config = dict(
    n_layer=15,
    d_model=320,
    n_head=5,
    n_kv_head=5,
    head_dim=64,
    d_mlp=1280,
    vocab_size=32000,
    activation='swiglu',
    norm='rmsnorm',
    norm_place='pre',
    norm_eps=1e-05,
    positions='rope',
    rope_base=2960.0,
    rope_fraction=1.0,
    qk_norm=False,
    attn_scale=0.125,
    bias='none',
    tie_embeddings=False,
    parallel_block=False,
    init='normal',
    init_std_qkv=0.0356,
    init_std_o=0.0,
    init_std_up=0.0356,
    init_std_down=0.0,
    optimizer='adamw',
    lr=0.000812,
    beta1=0.9,
    beta2=0.98,
    weight_decay=0.17,
    lr_head=0.00597,
    grad_clip=1.0,
    warmup_steps=254,
    schedule='wsd',
    decay_fraction=0.687,
    decay_shape='linear',
    final_lr_fraction=0.1,
    batch_tokens=[32768, 65536],
    seq_len=2048,
    doc_mask=False,
    train_tokens=285900000,
    steps=6051,
    dataset='wikipedia_en',
)
Each number is 128 + 32 x the weight over its row's rms, rounded and kept within 0 to 255. Layers, rows and columns count from 0. The size above them is the row's rms in percent of the matrix's.

# layer 5 attention output (transposed), 320x320, rms 0.0274, rows 120-127, columns 160-239
size [109 116 113 118 106 118 123 115]
[[140 117 125 136 126 181 112 169  73 149 167 124 148  85 118 150 154 142  94 158 141 138  57 112 144 152 124 143 125 150  80 196 132 122 104 127 145 152 128  99 136 191 106 105 112  39 107 127 150 120 132 132 131  92  82 116 121 135 128 129 123  93  35 130 175 106 143 151 120 174 149 184 172 107 148 109 150 177  70 117]
 [121 137  98 111 136 149 115 145 103  54 154 114 196 135 112 131 132 109  87 144 118 111  64  99  86 197 122 179 149 140 119 134 125 111 127 127 131  82  83 125 157 122 100 149 155 140 103 203 168 139  89  89 162 125  56  76  98 157 129 178  94 143  68  97 101  91 159 117 189 122 113 106 173 125 129  82 147 153 145 107]
 [124 114 101 157 137 132 134 129 103 174  81  80 124 135  89 125 138 182 115 169 142 112  83 105 134 175  83 126 137 135 194 162 115 183 141  73 119 178 185 111  96  93 167 125 140 146 124 107 137 104 135  83 131 148  98  85 113 102  88 101 169 155 126 121  70 133 136 115  96 178 138 115 170 115 137 169 129  80 115 160]
 [126 168 113  76  72 136 142 151 116  77 162  94 133 102 177 140 156  65 124  80 115 163 119 120 153 103 140 145 132 141 128  88 138  71 130 211 140 139 104 169 133 179  90 138 152 119  97 173 134 148  81 160 164 133 152 106 237 143 136 142 107 110 141 142 166  91 119 103 133  87 147 155 107 138 103 105 151 168 176 106]
 [118  95 143 121 165  74 128 142 144 117  88 146 134  81 133 132 171 145 120 118 166 123 134 170 140 118 113 177 127 154 138 142 106 147 142 165 129 112 115 121 125 116 123 126 198 131 116 139 136 125 145 118 169 136  31 120  94  91 140  89 170  85 112 100 118 110 137 183 208 124 116 133 157  73 153  90 120 182 131 150]
 [142 154 114 156 165 132 131 131 125 123  87 148 128 166  70 127 143 161 125 109 128 128 117 144 115 126  89 162  75  95 152 195 127 180 117 103 138 165 132  91 132 121 172  69 143 175 146 134 113  97 154 119 119 132 116 118 123  66 165 148 149  91  46 111 137 116 139 121 142 117  95 133 180 106 178 177 121 115 165 199]
 [116 145 139 154 109  70 152 185 141 119 148 127 139 111 140 134  78  81 123 114 151  91 145 103 118 116  93 144 156 122 140  93 147  68 113 151 100  87 131 122 147 174  92 175 129  99 125 127 177 158 110 115 117 111 100 122 126 126 155 127 145 119  90 139  75 134 116 118 178 139 144 104 172 144 134  96 194 125 103  80]
 [140 124 145 164  92 111 148 146 111 104 119  52 126 120 119 163 109 119 141 126 130 128 110 107 135 121 114 130 119 148 141  89 156 165 114 145 107 175 134 129 140 139 134 176 126 136 110 130 153 126 129 127 152 117 125  80 170 131 103 134 131  95 103 149 111 104 137  95  65 134 176 172  96 182  58 169 134 137 107 118]]
# layer 5 attention value, 320x320, rms 0.0293, rows 121-127, columns 160-239
size [114 106 114 109 116 127 116]
[[106  89 129 117 132 122 146 102 106 149 185 153  90 118 127 169 180 108 108 119  99 147  88 133  99 106 149 103  74 134 131 157 155 149 119 127  88 194 170 103 127 130 125  94  88 144 122  78  73 108 114 130  97 174 191 136 116 153 158  87 116 143 157 135 163 141 118  71 100 137 122 145  96  99 136 111 181 177  72 138]
 [151 102 175 119 133 137 118 133 138  93  92 123 137 127 132  65 104  90 164 147 138 110 145 155  86 130 143 128 135 161  88 119 161 122 123 186 142  92 129 117  97 147  89 139 131  50 121 112 163 129 136 150  76  45 108 119 140  77 116 132 121  94 208 136 110 153 119 130 103 129  93 197 159 132 114 127 112 178  86  99]
 [116 168 127 160 113 129 116 130 101 167 165 136 154 137 106 155 117 108 118 160 118  78 143  80 148 143 118 153 126  69 109 151 101 119 143 129 122 170 153 153 169 103  94 112 152 131 158 189  91 103 174 116 166 162  99 139  84 138 113 131 122  87 140 140 153 131 105  83  92 135 118 100  98  97 138 155 134 126 119 177]
 [125 163 199  88 145 130 164 136 180 116  95 128 101 163 109 105 134 106 140  96  90 109 110  63 117 153 145 112 168 136 119 165 160 111 125  93 113 160 157  73 130 100 141 173 110 137 160 122 130 130 102 119  72 137 107 151 116 119 114 101 108 139 114 141 125 141 144  82  43  70 120 128 140 207 153 106 197 142  53  96]
 [158  90 180 179 138 143 113 130 179 102 108 150  89 108 132 138 161 108 125 135 159 102 113 109  82 140 120 110 156 147 104 106 118 161 148 167 134 179  93 104  86 117 115 172 142 101 154 112 127 150  92 118  48  85 129 169 118 132 118 134 112 174 172 146 146 170  99 113 156 165 176 116 132 165  91 115 171 116 130  60]
 [ 80 180  95 107 188 140 108  90 131  86 117  95 141 137 151 159 117 115 108 144 120 168 117 165 141 131 136 127 120 177 152 152 128 145 105 111 125 122 148 133 145 106 113 129 119 153 112 132 132  70  80 105 143 189 147 117 112  99 135  69  98 167 155 121 107  53 144  94 100  93  90 171  86 138 193 134  90  78 121 191]
 [100 119 161 170  86 138 122 104 115 105  85 136 140  85 187  99  78  99  84 122 150 135 136 154 169 115 101  81 139 105 103 127 167 100 177 134 126  59 161 114  78 161  89 101 126  73 136 124 203 166 124 131 119 143  72 116 115 100 146 129 106  76 162 123  79 157 124 122 136 118  84 135 157  94 147 105 104 146 169 156]]
# layer 5 attention query, 320x320, rms 0.0494, rows 128-140, columns 160-239
size [ 89 100 120 107  98 106 109  98 101 106 102 101  98]
[[177 131  87 133 139 137 113 137 175  81  49 165 111 101  99 124 179 184 203  90 182 131 130 124 184 116 109 124  63 138 154  94 135 194 170 148 147 103  82 126 123 173 131 118 137 138 141 124 123 119 141 100  93 150  82 163 160 142 125  76 191 149 166 117 102 107 101 164 125 172 172 110 141  71 118 129 152 159 131 111]
 [106 139 120 131 104 140 164  96 141 190 172 161 143  97 116 161 155 127  95 138 137 141 124 165 159 173 113 145 102 157 131  74 102 163 133 204 128 135  72 162 151 161 166  85 177 124 170 131 102  67 169  95 172 147 164 182 193 158  86 101 112 191 162 137 125 163 137 123  81 148 152  75 141  86 150 117 129 102 105 125]
 [125 106 115 131 135 109  76 115 150 156 109 133 121 154 180 144 136 129 159 180 189 122 162  80 149 125 144 126 169 147 129 129 102 103 129  96  58 145 138 126 131 122 142 157 122 179 115 161 159 132 166  93 153 125 148 129  84  78  65  88 135 117 147  72 169 108 123 134 153 125  95  94  73 103 178 168 134 134 168 119]
 [146 147 115 124  66  82 202 144 104 107 196 106 132 103  95 135 118 130 118 133  99 124 139 141  70  83  94 144  68 136 146 111  65 171 188 122 159 124  88  67 166 133  63 145 102 120 166 145 142 102 100 155  83 125 110 164 142  88 171 133 121  37 107 208 144 135 165 131 112 134 115  86 108 146 108 102 147 134 118 166]
 [144 103 149 112 121 158  90  96  91  83 129 139 126 161 116 139 120 166 186 146 115 127  99 171 126  96 131 109 147  53 160 131 111  91 188 108 170 175 157 105 180 131  40 117 104 189 109 171 149 139  94 156  56 129 111  88  62  79 115 153 108  78 105 137 137 135 111 139 139 134 125 176  86 163  77 172 158 150  70 172]
 [183 129 164 161 120 114 180 158 148  70 196 132 119 131 159  86 144 168 115  89  98 152 138 143  96 134  91 124  91 117 146  96 160 187 159 165 187 159 110 139 142 163  68 134 160 104 189 172 118 122 101 135 106 136 125 145 153 128 124 112 146  86 142 174  82  68  82 111  82 113 128 124 143 135 121  97 120 196  93 132]
 [187 146 117 113 153 106 161 103 108  75 159 125 117 119 107 138  83 166 127 120  78 130  97 171 120  94  96 133  70  97 172  95 131 162 149 160 195 149 123  68 146 135  53 122 103 121 158 155 156  91  65 118  87 163 131 141 137  84 159 128 142 116 116 182  99 138 106 126 128 139 159 114 144 127  91 157 158 170  65 151]
 [118 146 123 142  92 142 196 118 150 108 157 114 109 105 129 111  85 120  91  69 131 141 144 124 133 140  73 158 102 103 133  96 185 148 159 167 133 126 115 149 120 117 139 107 139 114 160 135 110 101  98 153 137 122  74 156 159 141 180 118 146 143 130 132 100 115 143 164  96  87 114 145 158 157 123  73 117 122  88 144]
 [ 87 100 178 142 165 138  91 182 149 124 100 109  98 189 141 128  86 126 167  67 200 119 169 100 169  80  92 132 160 127 136 184 156 108 117 120  94 120 190 217 173 133 166 143 128 117  84 171 160 189 121 156 122  93 149  99  82 137  75 122 130 115 158  60 113  88 139 131 172 150 152 157 184 146 172 130 116 122 126 109]
 [150 102 116 158 106  84 157 135 143 180  79 148  95  82 153 167 168 184  94 138 189 132 154  96 161 118 171 158  88 195 174  88  99 154 108 123 110  93 133 113  93 154 141 131 150 156 181 124  81 156 183  48 189 170 109 159 206 117  98 138 159 110 162 136 151 110  87 124 190  70 136  57 106  92 180 123  93 136 131  84]
 [140 148  90 131 125 136 205 129 164 138 149 159 141  84 111 111 109 142  79 135 180 117  74 146 146 180 138 139 132 115 164  75  95 125 103 154 149 151 116 147 107 178 132 144 123  66 159 121 142 119 124  96 145 120  87 181 194 107 116 127 176 141 160 135  77 153 120 126 149 178 169 116 168  68 101 104 162  49 113 114]
 [ 83 133 125 114 146 137 121 146  78 143 103 139 129 160  87 138 123  96 179  99 116  87  40 129 138 144 122 113 174 145 101 156 102  90 102 138  57 153 176 123  86 139 183 150 101 168 107 150 190 127 141 200 107 115 149  75  58 118 140 156 146 107 200  46 166  81 193 148 143 163 116 153 149 141 155 157 122  79 181 131]
 [ 69 134 123  88 126 160  68 134 132 109  78 131 154 109  92 107 162 120 182 134 117 114  80 170 117  89 104  78 186  95  95 142 135  89 191 101 118 125 126 100 126 116  82 125  88 153  37  96 166 144 123 143  72 131 200  90  68 127 183 176 130 129 132  62  79 144 163 105 149 178 133 170  52 144 127 208 140 116 122 116]]
# layer 5 attention key, 320x320, rms 0.0515, rows 128-139, columns 160-239
size [100  87 114 109  92 106  93 107 101 100 102  85]
[[114 133  79 115 111  86 114 149 158  68 137 102 163  80 153 102 155 162 152 125 159 132  96 170 145  98 117 125  95 131 165 161 120 140 153 136 147 131 123 163 112 115 122 101  84 123  93 170 108  87 113 107 133 160  81 178 181 147 136 101 115 135 151 135 140  72 147 171 105 110 119 151 156 145 150 176  79 111 117 163]
 [ 92 179 126 107  90  83 175  64 171 178 177 162  84  99 115 144 148 111  87  86 134 152 113 121  93 116 108 148 129 155 178  97 151 180 124 174 113 160 122 153 163 199 147  97 139  83 152  66 127 114 132 100 158 108 163 177 185 144 144 123 101 146 111 159 101 147 110 150 121 134 140  87 149  68 102  90  95 142 180 152]
 [152 106 150 150 104 143  76 106 113 172  81 117 141 177 124 114 121  95  98 113 182 129 196 130 163 180 130 160 202 112 114 110 170  78 118 158  89 187  92 138 126 100 159 105 170 196 120 134 171 155 167 150 166 108 128  80  85  89 141  64 148 106 106  97 134 118 127 140  97 166 156 145 101 125 170 100 129 177  99 129]
 [ 88 111 129 202 125 103 168 125 168 163 136 117 115 130  82 114  95  98  88 121 181 173 124 141 116  97  77 142 114 136  94  89 142 120 144 152 126 123 127 136 158 121 146 134 118 176 145 105  92 148 156 161 111  88 171 129 156 116 131  85 108 174  69 155 136 143 151 138 144 132 106 117 148 105 141  97 159  81 115 140]
 [114 121  75 170 154 195 118 156 107  56 125 122 139 121 152 122 131 162 180  98 200  91  98 149 141 107  96 103 163  88 110 185 142 102 146 110 123  94 148 113 136  82 113 145  49 142  85 153 131 158  85 164  69 141 105 113  90  88 120 136 107 128 158 112 160  89 142 124 102 125 129 167 153 150 158 143 131 152  22 150]
 [ 57 149  86 137 145 161 104 136 155 124 171 153 114 115 136 116 150 186 145 206 113 150  77 159  72 105 115 129  69 147 150 140 118 141 147  58 124  83 169 142  78 152 124 138  52 127 130 189  84  62 105 117 106 172 165 153 169 122 119 153  91 135 177 158 140 114 183 189 123 106 112 107 152 141 168 154 100 122 154 175]
 [ 87 135  68 105 179 128 162 166 159 100 141 103 130 108 147 108 141 205 150 165  77 141  80 127 116  86  58 125 102 154 182 124 116 134 162 121 136  82 216 136 105 140  65 137  85  97 106 178  86  87 117 107  88 137 154 150 158 105 104 163  86 111 200 124 138 109 143 140 153 122 131 117 139 127 136 143 115 115 140 168]
 [ 63 161  88  69  94  63 143 167 142 143 164 159  81 120 119 147 114 159 132 153  90  70 104 126  62 172 128 102  94 132 163 140  42 138 145 117 150 125 144 123  89 118 112 149 106  93  91 128 113 118 124  96  98 156 135 150 172 168 143 151  78 149 166 148 137 158 168 108 152 105  93  86 151 145 100 146 138 142 103 134]
 [126  88 124 137 105 147 116 148 135  96 133 116 196 168 105 134 130 119 165 137 114 126  83 148  69 157 120 149 116 121  86 125 169 118 113 128 144 107 160 124 102 115  90 158 129 165  73 142 166  87  79 144 101 147 104 107  80 113 130 122 120  88 139 153 180 115 143 150 112  89 162 161 211 146 116 155 127 141 104 118]
 [161 119 175 108 140 118 125 114 127 134  83 151 102 131 120 132 113  92  66 126 133 193 117 143  96 117 144 184 167 137 134  60 139 123 100 132 114 122 110 200 113 146 184 135 189 123 154 103  88 170 149  94 231 123 145 142 179 177 126 101 149 143 161 123 116 144 111 128 165 173 153 112 156 127 187 124 110 110 183 110]
 [139 147 124 123 117 114 172  85 158 197 110 143  81  90 142 130 146 126  79 107 134 154  87 127 170 144 136  81  98 123 176  78 138 190 155 181 164 131  99 100 129 170 105 126 115 100 204  81  92 139 139  95 152 119 187 177 155 134 146 136 170 163 128  95  59 152  98  96 126 194 115 102 115 148 109 103 139  94 126 113]
 [122  65 134 139 115 152 126 100 140 108 101 119 148 172 136  86 104 129 179 138 190  93 142  91 179 108  84 132 103 114 156 131 135 118 147 168  69 179 158 130 128 129 133 130 148 177 149 178 188 126  75  93 111  90 129 133  55 111 145  97 160 105 120  93 156 120 137 116  98 148 137 119 158 145 117 131 155 154  78 144]]